{"num_key_value_heads": 2, "intermediate_size": 256, "hidden_act": "swiglu", "norm_place": "pre", "positions": "rope", "rope_fraction": 1.0, "optimizer": "soap_variant", "learning_rate": 0.0055, "beta1": 0.95, "lr_head": 0.0139, "decay_fraction": 1.0, "decay_shape": "linear", "final_lr_fraction": 0.05, "dataset": "wikipedia_en"}
Each number is 128 + 24 x the weight over its row's rms, rounded and kept within 0 to 255. Layers, rows and columns count from 0. The size above them is the row's rms in percent of the matrix's.

# layer 7 MLP up, 256x96, rms 0.163, rows 108-118, columns 0-95
size [ 99 100 100  96  88 101 115  98 109 102 109]
[[151  97  89 135  90 115 134 122 121 156 105 102 113 167 108 118  73 142 118 132 154 130 131 119 110 117 117 116 109 131 161 111 177 148 126 115 115 198 151 129 135 100 120 155  99 113 127  91  93 134 182 130 156 129 142 127  99  89 121 116 129 127 132 122 130 158 133 115 101  79 143 141 140 114 111 125 136 130  80  94 128 122 138 121 135 141 148 158 145  71  95  92  93 149 162 127]
 [ 96 123  91 155 127 148 136 141 111 129 107 144 103 176 109 146 165 130 152 146 155 143 163 132 122 127 134 123 162 141 124 110 110  83 154 131 157 119 156 139 166 125 123  85 159  88 114 129 162 131 120 107 124 168 148 124 105 135 184  94 138 180 135 104 154 139 152 158 165 103 128 182 167 129 142 135 123 135 110 128 161 120 149 169  88  90 125 123 128 136  99 158 112 128 120 140]
 [116  89 173 126  79 165 122 145 150 137 116 143 176 125 106 170 135 166 119 142 159 111 125 104 129 162 152  99 100 125  93 128  98  69 151 181 102 137 165 144 112  93 166 114 119 104 144 113 145 105 118 101 155 149 136  87 126 126 153 135 134 141 197 107 142 112 138 135 153 124 130 105 125 122 134 133 127 148 138 132 124 116 119 113 120 153 146 138 142 139 165  89 108 113 156 140]
 [162 125 114 126 129  98  99 103 130 110 152 124 136 144 116 100 124 127 109 119 111  83 132 122 153 109 117 133 122  99 119  91 117 137 144 127 102 136  87  86 143 133  98 108 116 152 136 116 139  88 114  93 127 155 117 107 139 134 189 142 112  82 185 118 139 126 140 141 121 144  42  92  79 109 160 109 131  98 157 109 142 114 116 152 104 106 135 145 110 112 153 158 127 116 162 121]
 [146 126 151 111 142 120 106 144  89 114  88 105 131 119 123 136 120 108 142 122 144 166 117  83 116 137 121 111  78 134 171 147 155 160 132 121 130 131  97 140 159 185 131 143 103 131  91 149 141  91 152 147 149 108 121 110 127 154 112 164 121 109 111 119 113 154 161 172 122  83 162 109  92 146 100 186 116 101 145 180 122 163 162 146 104 115  97 132 144 134 134 125 111 116 113 117]
 [143 149 149 154 147 145 137 149 102  72  80 159 114 129 141 124 109 135 145 111 132 130  67  79 170 132 137 116 151 126 130 104 101 127 185  91 114 135 135 144  88 151 120 142 110 119 136 129 142 127 133  83 105 173 103 101 159 143 116 128 101 125 114 165 141  76 130 146 133 151 132 157 170 107 125 119 151 106  94 151 119 106 111 139  97 121 111 127 137 126 138 117 127  75 157 149]
 [130 189  84 112 118 165 124 138 168 116 105  91 117 148 144 163 130 133 157 112  99 164 148 163 125 106 103 118 156 155 125 142 104  93 153 110 136 143 117 113 114 134 132  79 117  91 110 144 136  87 109 128 141 125 116 154 158 127 135  79 134 170 127 135 119 152 128 139 133 149 145  97 159  81 173  95 100 101 129 106  94 146 164 127 129 140 141  97 111 149 120 128  99 166 124 133]
 [121 194 124 134 134 157 133 106 123 112 142 103  99 131 164 119  75 130  98 123 102 141 111 143 167 123 100 144 149 111 131 139 135 147 126 148  91 167 144 133 128 135  97 154 129 140 138 132 126 128 143  90 116 172 125 123 153  86 107 148  88  67  91 157 109 133 109 105 123 105 128 127 112  87 141 135 101 108 129  85 119 175 120 114 119 114 122 159  95 156 120 139 161 159 144 173]
 [ 88 122 108 124  81  64 137 122  72 101 157 124 148 146  80 130 103 128 151 116 113 114 116 106 130 109 117 114 134 114  90 133 116  95  99 117 114 121 138 104 107 148 126 150  85 130  95 138 154 102 166 126 120 140 180 129 135 151 148 128 111 118 105  95 125 108 102 109 118 141 196 158 147 139 127 117 147 145 157 140 121 145 129 142 151 140 112 117 132 123  95 113 135  87 105  69]
 [134  89 101 106  84 137 124 158 106 138 114 138 126 143 129 118  78 121 148  89 130  90 148 102 137 106 109 115 130 149 116 130  98 150 143 124 148 107 170 143 115 131 153 107 125 145 138 110 125  72  98 113 169 135 108 120 145 131 156  96 125 136 143 122 126  85 146 161 132 140 133  74 124 101 126 185 103 154 114 128  99 146 112 144  92 134 145 120 167  86  64 121 137 117 115  96]
 [146 110 125 155  78 174 111  83 109 117 132 135 131  97 117 154 114 153 126 123 127 132  93 135 110 152 111 139 117 135 116 105 134 124 107 143 119 100 152 167 132 125 129  81 154  93 101 107 106 157 115 163 102 146 129 116  89 111 130 142 183 121 147 153 165  81 127 134 110 123 125 139  76 116 172 167 127 125 125  90 140 159 138 126 143 122 149 147 109 183 162 109  87 117 123 151]]
# layer 7 MLP down (transposed), 256x96, rms 0.153, rows 108-118, columns 0-95
size [ 98 107 100 101  96  96 109  99 105 107 104]
[[145 105 125 115  96 107 131 100  84 159 106 115 140 115  71 132 130  85 138 151 138 125 149 133 143 144 107 112 169 106 193 108  93 138 136 131 121 121 124 101 123 143 149 126 143 124 146 113 158 150 143 110 102 139 114 124 152  84 154  93 116 134 143 123 154  97  92 108 129 106 131 128  96 101 164 165  68 119 151 145 100 122  97 166  83 100 125 155 104 126  88 130 122 138 119 116]
 [138 158 107 143 129 121 119 124 130 111 113 115 117 165 130 137  58 141  99 120 171  93  68 137 105 134 105  78 161 166 148 136 134 159 130 135 153 158 140 121 177 101 166 135 115 109 141 160 102 134 109 107 123 128 134 133 142 199 139 115 119 132 141 119 130 113 138  99 151 175 128 147 129 163 148 112 134 143 140  95  87 139 117 148 128 106  93 117 106 159 116 115 154 157 144 128]
 [146 129  86 122  92 145 129 164 158 105 133 192 117 136 132 142 142  80  91 142 152 157 105 110 115 130  86 110 141 144  97 116 189 122 151 111 131 172 118 122 147 152 168 124 152 123  98  92 139 176 105 112 133 132 112 152 126 127 186 122  98 108 152 145 169 108 117 132 131 113 122 124 131 132 111  95  98 116 133  98 131 111 118 124 142 129 120 153 104 149 136 124 120 142 187 144]
 [106 146 143 122 159 130 133 122 129 139 124 154 104 126 114 122  90  64 150 141 126 105 116 142 137 150 129 133 137 113 152 101 157 166 136 130 113 113 157 106 121 119  81  96 121 103  93 163 147 161 112 139 149 132 132 102 168 175 178 161 129 109  72 124 122 137 141 170 186 143 171 148 114 106 153 118 136 137 171 152 100 112 116 143 164 124 107 111 157 130 108 123 126 123 150 153]
 [ 96 126 162 137 136 147 104 147 115 130 177 106  88 142 151 151 108 157 111 145 129  86 114 134  86 101 106 162 136 165 125 123 128 118 159 101 103 117  84 135 162 172 104 132 148 148 110 124 141 145 144 125 106 145 167  78 104 114 163 116 148 160 115 161 140 131 117 124 147  96 147 130 149 124 153  87 121 144 144 102 124 115 123 110 142 157 127  78 100 172 179 107 133 114 151 127]
 [143 123 140 114 130 141 119 102 161 124 151 166 148 108 113 143 145 130 170 148 134  98 185 135 120 125 178 122 128 119 160 130 153 113  92 134 136 130 130 125 125 104 160 104 151 144 145 160 145 123 120 129 141  96 141 126 150 162 113 180 155 171  95  99 101 114 124 121 120 124 166 162 164 113 179  84 124 156 126 120 118 114 114 157  75  96 148 134 116  79 158 165 135 104 124 132]
 [152  88 188 163 119 120 129 127 113  98  98 139 146  70  98  94 138 113 105 127 118  93 112 102  89 139 110 132 133  87 145  89 161 114 112 141 146 147 177  90 131 117 149 119 102 126 116  96 103 181 146 110 124 139 110 118 129 131 119 177 115 123 125 143 182 121  96 157 155  77  95 110 122 138 157 130 122 121 102 110 153 115 138 150 135 111 107 113 108 112 110 132 111 128 123 121]
 [133  91 127 108 100 103 148 126  99 125 114 147 155 131 140 131 163  77  89 153 134  99 168 150 138 143 105 146  90 156 144 134 154 138 177 116 133 115 124 143 134 114 101 182 127 138 124 158  96 142 151 107 151 123  84 104 117  91 110 125 113 122 106 141 117 128  90 139 131 108  43 126 132  80 100  99 124 108 121 154 118 167 137 160 142 136 114 132 110 109 124 104 143 145 115 149]
 [135  81 120 148 140 158 123 135 133 101 121 179 119 135 104 128  98  96 143 117 109 106 131 120 109 119 152  96 113 136 114 145 136 101 169 103 140 117 120 152 132 140 123 141 126 116 163 102 108 131 121 125 109 139  70 156 104  97 135 138  95 118 134 206 115 106 141 145 142 125 102  95  71  88 127 145  94 127 107  93 114 134  97 110  80 170 123 101 143 164  95 125 140 108 115 121]
 [117 151 176 183 140 111 127 101  98 142 147 158  88 140 126 161  83 171 116 136 143 168 128 131 128 133 132 168 113 137 119 137 160 105 121 128 101 126 136 121 125  99 130 136 175 128 109 130 162 125 190 134 144 178 167 136 128 158 109 127 109 139 105 134  79 127 132 167  92 119 138 107 155 137 126 115 155 156 141 113 148 164 153 135 146 143 132  97 152 112 107  82 139  97 115 123]
 [106 134 120 158 179 114 135 147 144 123 104 159 111 144 119  76 155  99 121  71 166 108 127 122 140 127 139 135 130 145 134 130 126 114 142 159  91 175 124  83 127 105 145 122 113 171 164 121 150 109  82 114 160 156 132 118 147 131 132 135 123 161 134 152  97 153 108 115 155 128  93  71 162  97  96 168 140 130 144 106 144 108 120 121 128 173 108 120 131 121 105 116 138 112 172 145]]
# layer 7 MLP gate, 256x96, rms 0.175, rows 109-119, columns 0-95
size [101 101  96  92 102 117 101 108 109 108  97]
[[161 154 105  78 153 115 123 117 122 144 149 111 121 117 132 126 118  97 171 130  93 138 153  95 177 162 176 138  97 115 107 154 124 146 141 115 128  74 154 134 118 121 135 146 120 116 152 117 139 118 151 147 127 121  94  55 146 158 149 139  78 118  70 147 142 132 138 156 118 140 102  84 108 143 123 123 130  87 133  95 105 117 142 160 152 135 113 137 147 125 159 119 119 117 116 156]
 [178 127 126 125  98 132 135  98 142 137 135  71 129 122 121 106  86 138 138 150 152 121 124 160 147 125 130 136  68 135 133 107 131 145 164 147 168 137 152 115 158  82 114 127 139 160 124 106 165 131 193 104 137 157  96 138 130 138 133 114 100  80 122 163 136 110 128 112 107 104 151 124 110 144 130 131 152 128 150  52 108 134 104 113 152 143 161 133 169 131 146 119 154 116 121 109]
 [109 131 160 166 115 123  98 146 134 118  99  84 105 132 137 176 132 106  91 115 124 134 127 110 155 131  95  87 133 102 141 147 144 137 153 164 137  98 116 126 146 125 140 105 129  76 138 105 117 169 111 167 142 145 112 158 128  74 109 132 135  92  82 130 124  95 144 124 126 113 151 122 164 125 157 147 159 151 157 143 160 169 144 102 164 162 114 137 156 168 151 141 109 160 142 121]
 [115  83 108 130 141 164 129 126 115 138 104 113  83  92 139 145 138 145 189 122 102 142 114 117 109 183 109  89 107 158 165 142 109 115 101 110 164  98 135 196 120 166 135 107 124  83 159 113 123 135 131 125 105 120 152 123 138 135 142 112 116 152 124 113 142 105 139 139 107 114 111 139 131 150 104 104 126 124 166 141 101 115 105 141 136 145 153 128  80 115  76  92  96 125 158 136]
 [158 118 150 111 129 136 129 144 128 131 154 163 145 130 139 130 108 125 122 147 102 124 118 121 139 163 139 120 136 129 128 115 111  96  92 164 153 152  89 152 133 131 169 134 139  76 179 126 132 137 113  93 151  85 124 176 148 103 148 155 157 126 111 177  72  91 145 129 145 136 138 127 137 146 153 115 164  98 112 147  95  65 126 120 107 164 128 123 158 164 132 178 121 129 126 117]
 [127 141 112 203 103 119 142 111 160 145 140 141 126 173 140 125 135 105  89 149 122 115 144 149  80 137 112  72 142 121 136  80 150  97 131 138 127 129 152 119 134 140 137 122  95 119 107 155 120  98  81 138 143 114 118 142 125 130 126  99 103 115 124 155 116 136 142 171 112 122 144 135 140  87 158 147 134 131  77 127 125 162 164 171  91 120 177 113  90 107 121 111 132  97 142 154]
 [138 109 110 109 126  79 138 133  84 148 122 132 148 146 132 127 124 108 113 137 109 156 154 162 167 146 119 126 113 140 140 133 155 112 198  86 102 129 139 169 180 139 132 148 160 122 145 124 130 111 132 101 105 130  77 125 138 107 129 136  96  90 109 138 110 147 157  95 130 135 117 132 139  93 117 154 169  84 130 133 111 138 121 147 118 188 155 113 114 123 101 116 167 174 123 159]
 [182 150 124 125 132 119 135 121 159 144 144 109 128 107  96 151 172  71  62 120 111 137  98 161 141 115 122 133 114 137 115 133 147 155 130  81 125 115 128  99 106 111 143 129 128 163  92 161 149 148 102 117 128 124 120 175 123 113 105 145 124 118 137 138 154 138  89 138 115 119 134 113 103 166 138 118 113  78 120 149 129  97 111 128 120 160 135  60 155 106  91 121 150  93 131  96]
 [111 137 108  88 132 132 103  68 120 165 147  99 109 155 139 148 128 100 170 136 130 150 176 114 141 102 163 136 197 124 161 130 152 160 127 129 135  86 137 123 119 145 160 120 115 113 125 158 116  99 125 110 154  78 136 140 119 113 174 127  91 136 131 114 150 139 112 107 116 148 110 112  92 132 130 142 107 138  90 100 131 160 116 157 115 143 116 173 132 123 128 123 124  91  91  89]
 [153  76 100 111 144 152 131 104 126 117 150 129 127 124 153 148 138 111  84 135 151 108 131 127 125 161  73  94 120 107 140 178 121 103 127  87 168 102 107 145 205 111 117 130 130 103 174 174 136 144 117 113 101 154 132 116 123  86 148 150 154  96 116 100 121 128 124 146 157 132 157 126 107 123  87 118  99  87 129 117 136 131 158 154 113 122 155 118 125 131 143 120 114  88 123 134]
 [108 123  96 133 131 122 192 114 156 173  98  83 127 188 173 163 107 110 110 166 146 150  91 127 139 136 133 123 134 116  89 131 140 152 129 138 167 137 112  95 142 166  95 164 140 129 135 109 149 129 148 117 119 142 126 135 177 110 139 155 120 107 138 148 165 117 110 121  90 108 125 145 132 103 110 116 134 105 132 138  77  75 113 136 153 133 108 115 147 126 103 139 126 115 107  87]]